From a checkpoint of a small transformer trained on Wikipedia: 3 heads of 64.
Each number is 200 + 40 x the weight over its row's rms, rounded and kept within 0 to 999. Layers, rows and columns count from 0. The size before them is the row's rms in percent of the matrix's.

# layer 4 MLP up, 768x192, rms 0.121, rows 272-321, columns 96-127
094,178,166,182,208,190,168,178,176,228,156,179,244,189,199,201,174,201,241,273,190,148,211,234,184,181,140,197,244,158,183,255,187
079,221,168,200,229,191,287,69,179,159,193,271,129,206,234,188,181,254,209,118,164,286,209,191,194,129,94,183,106,115,188,228,190
100,179,123,166,211,153,245,202,161,174,183,194,222,147,117,174,166,158,206,163,266,195,140,174,202,190,146,253,199,192,228,209,196
101,177,213,178,176,143,210,273,213,200,248,144,195,176,183,228,264,233,198,208,204,220,264,192,237,219,259,197,203,199,182,229,210
079,187,165,190,162,177,157,174,203,251,281,273,160,254,155,112,184,216,196,185,225,227,182,211,239,187,205,205,181,229,264,168,159
087,194,167,170,271,164,224,239,184,218,214,222,259,190,119,246,223,256,215,312,211,219,192,221,190,213,149,152,222,147,221,228,125
099,258,189,199,201,209,231,170,195,192,187,190,218,168,199,204,197,122,200,232,175,241,172,216,218,205,149,187,211,179,182,204,175
093,189,168,215,167,159,246,230,192,135,184,226,176,199,233,264,151,170,139,174,239,172,142,161,247,198,211,153,177,152,236,213,189
114,171,154,167,298,238,233,154,169,126,165,182,166,237,177,153,255,212,171,146,176,222,236,269,164,225,183,228,208,195,229,229,251
096,180,179,230,205,152,221,264,232,161,216,209,245,132,174,208,229,252,281,187,202,215,158,257,179,142,223,159,116,185,189,181,216
102,204,243,277,206,226,225,181,157,192,204,216,255,254,227,194,157,221,201,237,161,198,131,169,171,205,220,268,241,102,160,214,233
092,175,212,252,181,147,211,170,177,214,255,255,218,211,189,119,287,190,196,277,141,122,232,216,224,241,193,235,264,148,236,168,158
102,200,168,124,268,237,182,278,269,172,262,184,202,235,198,160,243,208,203,242,161,189,205,258,179,237,206,246,178,229,185,207,276
106,234,178,233,160,240,184,215,211,188,194,222,256,159,229,160,291,226,210,213,178,209,198,161,200,242,251,231,296,167,207,145,219
112,226,172,195,177,189,165,141,137,152,182,117,201,217,290,236,214,247,143,257,244,216,153,108,154,215,218,189,236,221,227,179,203
106,182,169,149,181,215,196,180,218,224,164,150,206,207,134,218,181,202,195,195,196,210,128,189,175,250,186,188,114,178,195,224,171
093,221,183,128,236,219,223,250,183,207,140,200,145,217,261,180,258,162,296,238,184,194,144,239,195,218,238,131,198,150,200,173,210
093,94,175,247,197,206,176,224,173,204,198,204,125,202,176,149,190,284,180,296,208,136,195,202,273,244,198,95,122,114,231,111,237
096,207,186,183,178,231,165,163,256,147,251,217,184,205,252,220,202,230,182,170,213,179,247,178,233,215,230,227,266,179,217,157,259
104,190,185,158,233,247,217,122,187,249,254,138,194,247,240,202,189,178,191,248,225,227,98,250,139,133,184,181,152,200,258,197,164
105,240,196,176,164,203,183,102,216,156,162,167,85,264,166,184,164,211,284,241,215,203,247,224,229,214,134,185,201,165,180,182,201
110,275,209,165,246,215,156,158,134,163,184,244,241,173,196,154,243,174,209,238,205,259,183,226,205,169,156,227,168,230,228,174,171
089,188,171,132,179,193,155,301,90,177,176,173,206,103,284,209,166,176,166,182,209,203,228,250,158,129,153,202,232,207,125,253,230
106,317,146,142,148,176,250,269,142,159,221,216,238,213,246,171,161,217,178,263,176,139,145,185,196,171,205,241,136,181,145,184,156
109,182,233,222,183,205,132,204,175,198,180,233,212,143,268,144,221,214,234,176,164,233,136,154,259,171,215,167,223,272,168,184,237
105,194,171,202,201,201,173,164,194,122,167,251,188,188,171,156,253,199,197,99,188,169,251,212,270,129,266,184,193,218,204,147,144
106,172,205,116,178,177,149,182,255,213,206,184,106,253,139,175,212,109,233,175,214,143,121,199,218,168,218,205,165,240,239,201,211
102,163,228,197,198,186,169,215,248,209,215,169,208,145,210,241,207,253,187,217,294,158,192,176,242,183,132,145,196,218,209,238,179
091,199,151,140,202,227,148,175,258,208,230,182,134,187,135,184,155,183,216,173,144,206,201,198,207,183,162,191,194,177,203,208,208
094,191,220,204,224,188,246,206,130,199,226,225,247,256,202,177,158,204,234,141,215,162,126,191,228,214,133,148,163,175,225,263,176
101,151,241,242,158,184,121,220,202,92,262,247,168,210,175,259,273,251,234,218,163,185,205,224,253,197,253,187,148,240,199,187,165
107,181,181,229,160,245,161,184,196,153,187,241,199,147,217,169,238,192,194,225,194,213,191,239,217,182,173,127,205,210,173,218,199
085,221,151,176,139,139,201,202,219,204,166,215,215,183,137,186,242,190,197,179,198,170,197,180,136,291,223,137,167,242,259,205,191
105,227,146,202,242,137,236,183,233,187,161,153,190,196,159,220,184,233,205,190,148,161,177,245,156,218,224,191,219,194,179,246,109
104,173,240,148,262,215,174,217,226,133,133,181,220,230,153,225,250,179,167,190,239,289,175,200,267,219,146,175,118,184,189,202,232
114,146,211,138,253,212,217,194,194,234,152,155,187,243,161,174,209,232,114,174,174,171,137,196,208,200,219,263,262,238,200,193,162
101,162,260,176,216,159,152,287,198,204,207,298,183,176,192,268,254,194,120,212,207,236,265,253,205,181,177,176,182,242,221,249,157
100,181,248,230,160,234,252,88,251,199,212,199,114,213,232,248,227,225,222,173,238,252,94,162,196,267,224,177,203,111,235,218,212
098,170,192,160,221,227,248,183,159,181,239,268,224,221,192,188,188,155,242,115,253,132,198,253,177,231,240,155,197,186,178,160,222
103,198,254,231,204,207,210,184,225,132,193,184,231,237,135,235,217,251,251,245,258,171,261,127,228,207,163,200,201,133,184,154,126
093,225,235,185,176,180,220,158,158,177,198,221,161,140,177,182,175,207,160,223,198,214,175,173,179,224,138,161,178,284,181,215,171
101,187,183,224,237,141,269,114,183,147,212,264,115,186,225,227,211,230,225,135,231,221,223,290,202,189,229,157,179,165,171,220,320
088,220,191,214,222,249,215,174,175,264,196,278,263,205,173,268,174,110,192,241,167,226,161,297,164,181,280,228,197,215,288,150,203
089,240,227,149,258,193,191,168,267,165,265,230,153,184,175,268,147,194,194,175,188,235,153,180,197,195,189,237,199,198,220,128,118
102,204,201,188,236,226,267,213,227,196,217,239,201,181,162,237,212,153,237,230,217,154,82,164,133,154,167,258,249,157,227,182,144
091,190,168,191,240,202,183,209,156,207,199,239,195,162,124,203,215,200,260,199,219,188,216,129,284,237,240,187,201,210,220,204,164
103,266,146,140,216,260,171,245,191,228,242,237,272,136,225,179,139,136,225,212,270,133,236,171,116,169,204,234,223,219,232,172,203
113,156,189,234,212,143,210,181,190,197,169,174,176,263,203,234,221,233,226,135,134,173,159,219,185,155,229,169,144,171,227,177,173
090,212,269,196,163,167,170,221,172,194,265,244,189,184,160,161,216,208,146,217,160,187,203,134,196,118,195,263,165,253,263,165,152
087,181,214,191,245,245,197,199,210,176,230,203,214,207,250,161,252,238,207,187,234,78,202,235,209,153,194,151,249,220,186,229,196
# layer 4 MLP down (transposed), 768x192, rms 0.105, rows 272-321, columns 96-127
093,209,285,187,138,154,242,197,222,212,264,283,219,196,147,215,147,200,210,184,128,264,276,158,189,141,249,193,201,232,258,201,264
083,171,200,157,216,224,174,187,214,151,165,179,237,163,213,170,203,209,232,205,202,193,264,135,160,211,262,203,143,153,265,193,208
089,259,283,169,147,188,240,205,150,208,174,250,198,159,250,220,202,272,191,252,166,177,233,180,228,234,248,208,189,192,209,147,196
109,174,223,140,247,162,201,208,143,90,192,145,149,186,232,265,171,196,208,205,258,243,127,177,225,250,230,230,176,178,234,226,218
090,152,238,189,223,182,239,264,218,229,166,136,203,237,225,147,255,174,180,125,133,204,233,201,162,188,185,266,213,275,170,324,203
087,170,162,283,177,172,158,165,238,228,207,271,188,114,334,220,189,258,169,159,191,159,220,159,117,212,261,191,167,241,177,184,197
103,200,168,196,190,151,217,210,163,203,127,132,222,228,150,181,223,152,214,192,150,273,225,147,210,180,182,190,192,172,280,142,227
098,163,205,179,140,205,215,153,258,231,215,210,175,212,262,203,206,195,197,210,196,154,208,216,192,223,146,171,165,202,179,281,173
105,206,244,175,263,231,176,145,264,234,231,195,142,219,203,239,219,200,201,130,165,249,271,169,168,148,112,178,259,225,185,227,200
102,198,230,168,133,206,93,282,224,177,192,192,262,239,281,163,213,186,203,221,175,212,186,212,197,148,241,273,173,327,96,209,210
095,200,204,208,250,156,154,218,248,209,224,206,205,254,259,209,214,251,144,149,226,252,190,189,198,237,213,218,184,212,216,130,128
099,245,211,174,241,229,163,189,188,235,100,254,215,220,197,229,222,192,262,250,217,215,221,166,154,236,166,129,262,205,197,194,209
097,193,200,234,190,197,153,182,182,205,205,189,140,193,213,236,167,169,180,180,236,221,230,234,183,232,192,287,240,206,114,215,268
098,247,146,169,189,176,226,212,281,189,152,136,169,180,206,206,145,241,201,158,173,152,188,232,205,239,205,253,168,218,212,231,158
106,169,235,144,240,203,199,146,182,173,194,189,253,212,211,155,199,142,96,261,156,259,166,161,165,266,222,150,271,269,162,204,142
102,209,133,161,212,152,159,164,202,194,223,182,233,149,164,197,169,145,187,149,178,236,222,216,165,178,233,160,166,154,218,183,195
092,179,163,198,188,182,191,245,189,174,163,188,228,254,190,105,203,230,292,190,222,227,202,223,192,206,212,271,231,191,252,164,217
091,246,208,187,193,191,159,111,208,272,227,122,202,170,148,140,269,209,218,179,161,208,225,203,183,195,116,127,218,220,150,151,140
102,266,190,189,227,204,214,253,99,224,192,128,182,200,203,169,135,186,218,194,192,233,208,261,251,167,204,203,216,267,229,222,158
104,264,199,244,193,140,173,260,190,214,202,158,193,236,171,145,232,257,165,151,224,228,168,146,148,234,218,178,195,193,201,173,153
101,206,120,124,233,172,232,190,161,240,212,211,253,151,159,210,208,222,204,223,229,175,169,245,206,180,208,95,235,140,217,224,158
111,253,208,113,225,194,247,232,213,156,178,225,227,169,213,167,180,161,180,224,169,224,275,216,171,295,148,182,198,129,139,226,197
096,205,180,184,223,158,198,201,175,162,158,251,197,197,183,160,203,160,164,147,200,174,159,156,219,224,216,308,166,139,266,260,167
100,187,218,218,202,175,250,226,179,211,126,204,182,219,176,186,216,201,210,226,163,126,233,180,128,208,181,248,249,189,235,185,156
097,191,215,230,147,234,179,184,243,191,177,204,125,156,193,224,111,141,262,300,237,148,246,170,277,205,233,255,259,182,204,234,243
109,197,157,258,224,260,247,196,137,214,201,270,206,138,206,210,179,239,178,195,168,190,175,171,255,244,225,149,195,220,153,202,260
101,224,154,230,170,168,208,254,163,199,187,246,196,176,252,219,185,231,163,121,106,135,179,187,171,84,276,247,181,193,170,169,215
104,187,235,234,198,169,249,201,274,214,187,252,150,213,226,215,224,184,175,121,132,212,191,190,233,183,181,216,154,275,148,154,207
093,220,226,207,171,122,202,215,192,188,197,239,189,258,218,198,180,212,173,186,251,229,214,219,141,170,301,252,221,186,156,231,197
097,211,280,171,139,194,224,159,183,230,204,199,127,185,222,254,256,185,139,105,253,160,202,261,205,194,100,166,239,235,198,214,194
114,246,185,229,214,248,221,188,201,183,183,193,137,160,219,239,159,273,236,220,213,191,226,175,249,177,191,167,268,161,248,182,208
108,226,226,154,148,278,133,111,181,221,222,105,220,128,176,205,137,175,171,169,200,165,186,198,198,262,262,221,222,205,247,164,231
094,240,253,244,181,202,198,252,202,226,159,191,229,161,196,199,260,134,181,201,165,183,159,190,279,233,135,191,190,230,160,197,187
102,237,224,205,159,248,289,127,129,174,164,187,202,145,192,288,160,140,191,187,155,211,243,195,223,181,180,224,186,191,294,190,271
103,221,171,78,161,219,231,202,178,125,264,177,235,235,243,230,166,183,273,164,184,187,191,197,207,169,210,221,234,141,233,202,186
101,190,267,266,211,104,236,162,213,202,259,184,98,172,236,206,181,229,227,182,262,183,185,230,244,93,231,187,168,209,275,168,175
106,239,200,177,279,186,193,185,203,230,150,159,164,234,253,178,232,192,133,163,198,201,180,254,123,225,287,160,191,155,110,254,224
109,224,153,212,109,204,252,167,156,197,178,196,236,225,158,225,220,156,213,192,289,258,224,237,188,184,189,227,245,158,85,214,164
094,190,219,184,197,155,205,248,238,232,204,139,207,210,164,190,168,181,147,253,209,217,214,211,232,181,236,180,273,274,260,263,197
102,189,244,175,215,211,145,248,228,232,219,233,205,170,214,181,278,172,203,254,146,204,175,171,174,204,227,156,215,259,212,136,194
099,184,214,194,215,181,284,201,215,266,204,216,186,166,203,205,200,214,197,241,196,220,118,205,250,187,241,213,159,165,214,229,281
101,154,236,248,179,260,165,143,215,251,136,234,191,164,185,159,257,165,232,188,181,210,205,200,144,209,236,173,186,112,203,162,169
098,145,205,246,171,237,138,215,227,198,213,269,216,211,216,118,194,219,207,232,163,144,216,190,203,238,159,164,110,165,129,207,138
093,271,193,231,260,178,118,84,212,199,200,195,224,139,131,181,191,199,215,219,187,219,269,227,266,184,129,143,229,162,197,179,188
103,187,167,232,272,120,199,165,172,215,261,244,209,123,184,243,217,245,124,202,159,177,211,195,166,147,221,241,159,173,190,178,150
106,169,187,204,234,242,202,214,249,276,261,232,158,188,181,224,170,136,145,243,271,220,213,198,233,146,236,170,232,230,134,149,181
099,221,183,220,165,234,224,222,144,99,236,228,158,150,212,119,189,251,214,143,226,300,231,244,266,154,267,188,211,214,210,111,216
105,173,184,224,195,158,240,191,202,188,258,160,223,203,176,173,238,212,245,223,223,220,186,190,207,188,188,239,263,204,223,200,181
084,167,120,181,233,209,235,150,299,192,178,175,156,185,226,177,140,201,237,196,260,206,152,201,185,217,203,175,207,295,191,180,267
089,153,230,238,165,237,227,162,230,172,203,184,125,224,197,191,176,228,142,246,236,316,245,258,195,208,172,202,218,248,227,264,142